Weights of a small GPT-style language model, trained from scratch on English Wikipedia: 256M tokens, 10734 steps.
Each number is 50 + 15 x the weight over its row's rms, rounded and kept within 0 to 99. Layers, rows and columns count from 0. The size before them is the row's rms in percent of the matrix's.

# up: layer 7 MLP up, 512x160, rms 0.261, rows 484-492, columns 0-79
# down: layer 7 MLP down (transposed), 512x160, rms 0.128, rows 484-491, columns 0-79
up484 090:34 50 45 67 36 56 05 57 52 74 49 29 24 35 43 27 60 58 55 73 55 61 21 66 47 60 52 78 37 86 47 29 62 58 67 58 62 61 46 66 64 63 81 31 51 55 52 46 47 67 57 39 34 59 80 44 40 89 38 76 72 55 15 63 48 42 55 62 70 34 15 35 59 48 62 53 55 46 60 57
down484 097:55 43 51 55 77 68 69 65 72 29 32 82 33 44 16 31 21 51 28 53 35 35 56 62 68 55 45 44 50 70 38 28 64 53 37 33 63 52 61 64 43 39 27 65 54 61 40 40 38 61 67 41 63 46 63 38 49 58 62 36 46 52 33 55 35 75 49 50 49 65 65 65 71 36 62 21 41 60 51 47
up485 091:65 43 53 40 71 29 57 51 59 55 62 38 59 44 54 57 17 48 68 65 43 31 91 74 52 41 43 71 47 22 42 43 83 42 45 59 61 48 84 56 34 67 59 66 44 53 47 49 49 77 46 47 51 45 42 42 37 15 53 59 44 49 22 56 52 53 31 44 32 66 30 44 77 34 35 44 61 60 46 28
down485 085:42 44 31 63 26 57 58 58 49 28 41 52 68 53 46 16 53 51 35 51 32 72 30 40 54 28 47 44 50 49 47 75 21 57 66 75 53 32 41 42 90 64 74 57 45 54 49 49 32 51 38 49 71 86 41 37 43 72 63 51 76 60 78 54 65 37 48 38 57 50 37 44 60 74 28 55 58 66 31 54
up486 091:40 56 70 24 36 34 36 28 47 54 49 39 67 53 56 13 68 41 58 53 46 43 48 45 51 53 20 41 42 56 69 49 67 65 21 46 57 41 48 60 76 61 69 55 46 64 43 72 37 56 55 51 47 51 40 56 51 43 37 36 28 68 24 40 39 46 57 52 64 69 44 31 47 78 33 49 49 52 53 32
down486 096:71 42 50 80 83 38 51 56 54 66 59 43 42 62 61 71 27 70 24 47 51 53 64 45 32 21 61 62 61 26 55 42 36 65 44 53 29 40 60 52 23 07 51 39 38 52 61 32 41 55 62 12 59 25 49 56 62 59 28 63 57 46 54 37 61 49 33 40 61 59 56 49 34 47 66 60 58 41 66 57
up487 104:50 62 43 71 26 39 18 60 72 54 50 38 31 32 30 37 41 79 56 33 46 39 46 52 50 49 41 67 80 70 44 67 46 41 38 46 62 59 60 71 21 72 52 72 20 53 35 53 59 32 75 58 63 66 40 59 62 58 60 45 36 46 28 65 41 59 73 53 41 32 61 15 54 38 42 74 31 47 44 27
down487 099:40 60 61 50 01 61 44 56 27 50 46 39 61 55 52 47 59 49 35 52 45 64 68 68 47 60 63 47 57 58 51 32 44 33 68 69 50 47 36 47 64 80 46 31 54 54 52 69 39 43 44 70 71 46 26 39 78 76 55 64 36 58 41 39 52 81 61 49 38 60 20 23 23 62 46 72 41 49 67 12
up488 094:18 35 34 53 32 43 69 25 67 53 31 43 70 51 67 55 43 33 56 52 48 41 39 24 66 63 69 70 66 28 49 48 38 54 45 69 53 59 20 27 57 25 45 60 35 53 46 81 59 69 36 57 48 53 45 50 34 56 46 52 58 45 51 50 43 44 47 62 31 58 37 59 45 66 31 89 25 46 65 83
down488 093:52 14 59 54 30 31 29 34 73 44 59 66 54 53 51 43 29 40 47 46 48 36 67 84 64 35 41 84 27 40 66 39 46 68 52 25 51 68 49 49 47 37 44 43 50 55 30 36 62 47 75 37 59 36 54 55 78 53 50 31 22 62 48 22 16 63 80 28 39 62 56 44 48 37 54 51 79 45 48 67
up489 103:09 54 82 19 61 68 53 34 48 52 18 62 77 59 56 36 70 72 51 53 60 59 57 89 61 46 53 62 50 70 48 42 62 48 51 41 32 41 61 52 34 62 56 40 59 44 68 56 32 52 36 47 30 46 56 60 28 40 37 42 44 53 64 50 51 59 32 51 53 34 47 40 33 50 52 57 52 84 56 34
down489 099:71 36 27 68 40 49 52 51 74 54 88 41 33 80 60 65 70 32 59 61 39 64 44 32 32 57 46 35 55 13 45 27 71 61 49 49 61 39 60 62 53 32 73 38 42 63 25 60 70 43 46 56 54 49 67 57 82 51 66 28 21 41 23 52 37 51 56 31 76 54 42 48 55 57 49 52 47 20 66 64
up490 106:64 45 44 27 36 64 37 12 55 45 38 35 47 53 25 67 34 71 57 99 45 57 38 63 42 68 66 48 14 56 66 67 43 37 57 47 61 63 41 71 56 30 51 82 66 25 71 45 54 41 45 42 29 43 55 59 65 48 05 48 69 43 35 54 66 41 54 62 43 50 52 50 49 52 46 38 60 75 59 25
down490 106:33 25 46 58 69 62 57 58 47 57 56 35 31 56 76 51 63 70 65 26 39 53 44 47 35 64 52 38 69 43 50 31 32 54 32 27 44 78 34 61 53 43 32 56 33 70 67 34 56 80 55 51 53 47 57 43 34 67 34 51 54 77 54 79 45 55 45 30 20 56 31 58 65 49 10 73 42 66 31 50
up491 095:66 24 57 92 52 48 37 26 58 29 62 45 44 28 42 38 39 39 71 59 52 35 41 61 39 27 55 53 44 66 70 56 50 52 18 66 50 61 46 51 56 92 48 57 47 52 70 74 52 44 36 60 59 43 25 64 65 68 37 33 55 52 42 50 66 65 57 60 43 68 72 39 28 25 64 58 63 43 64 52
down491 103:18 71 57 21 51 64 58 60 48 33 53 51 34 38 51 57 50 17 68 55 46 41 62 23 51 59 66 40 20 60 77 79 55 46 68 32 55 53 24 41 51 64 41 48 52 31 37 42 44 67 47 77 57 76 62 23 67 68 46 42 60 57 57 21 61 59 43 58 50 52 40 27 39 70 55 22 47 49 50 37
up492 091:69 37 49 57 44 57 39 16 52 35 47 37 34 50 56 65 69 75 19 67 19 40 58 43 61 31 33 55 61 40 52 38 74 69 52 76 53 42 45 40 37 26 73 62 51 65 52 60 51 34 49 44 51 50 54 57 34 53 47 85 32 44 49 42 61 64 85 37 39 69 22 29 63 33 74 36 41 31 36 30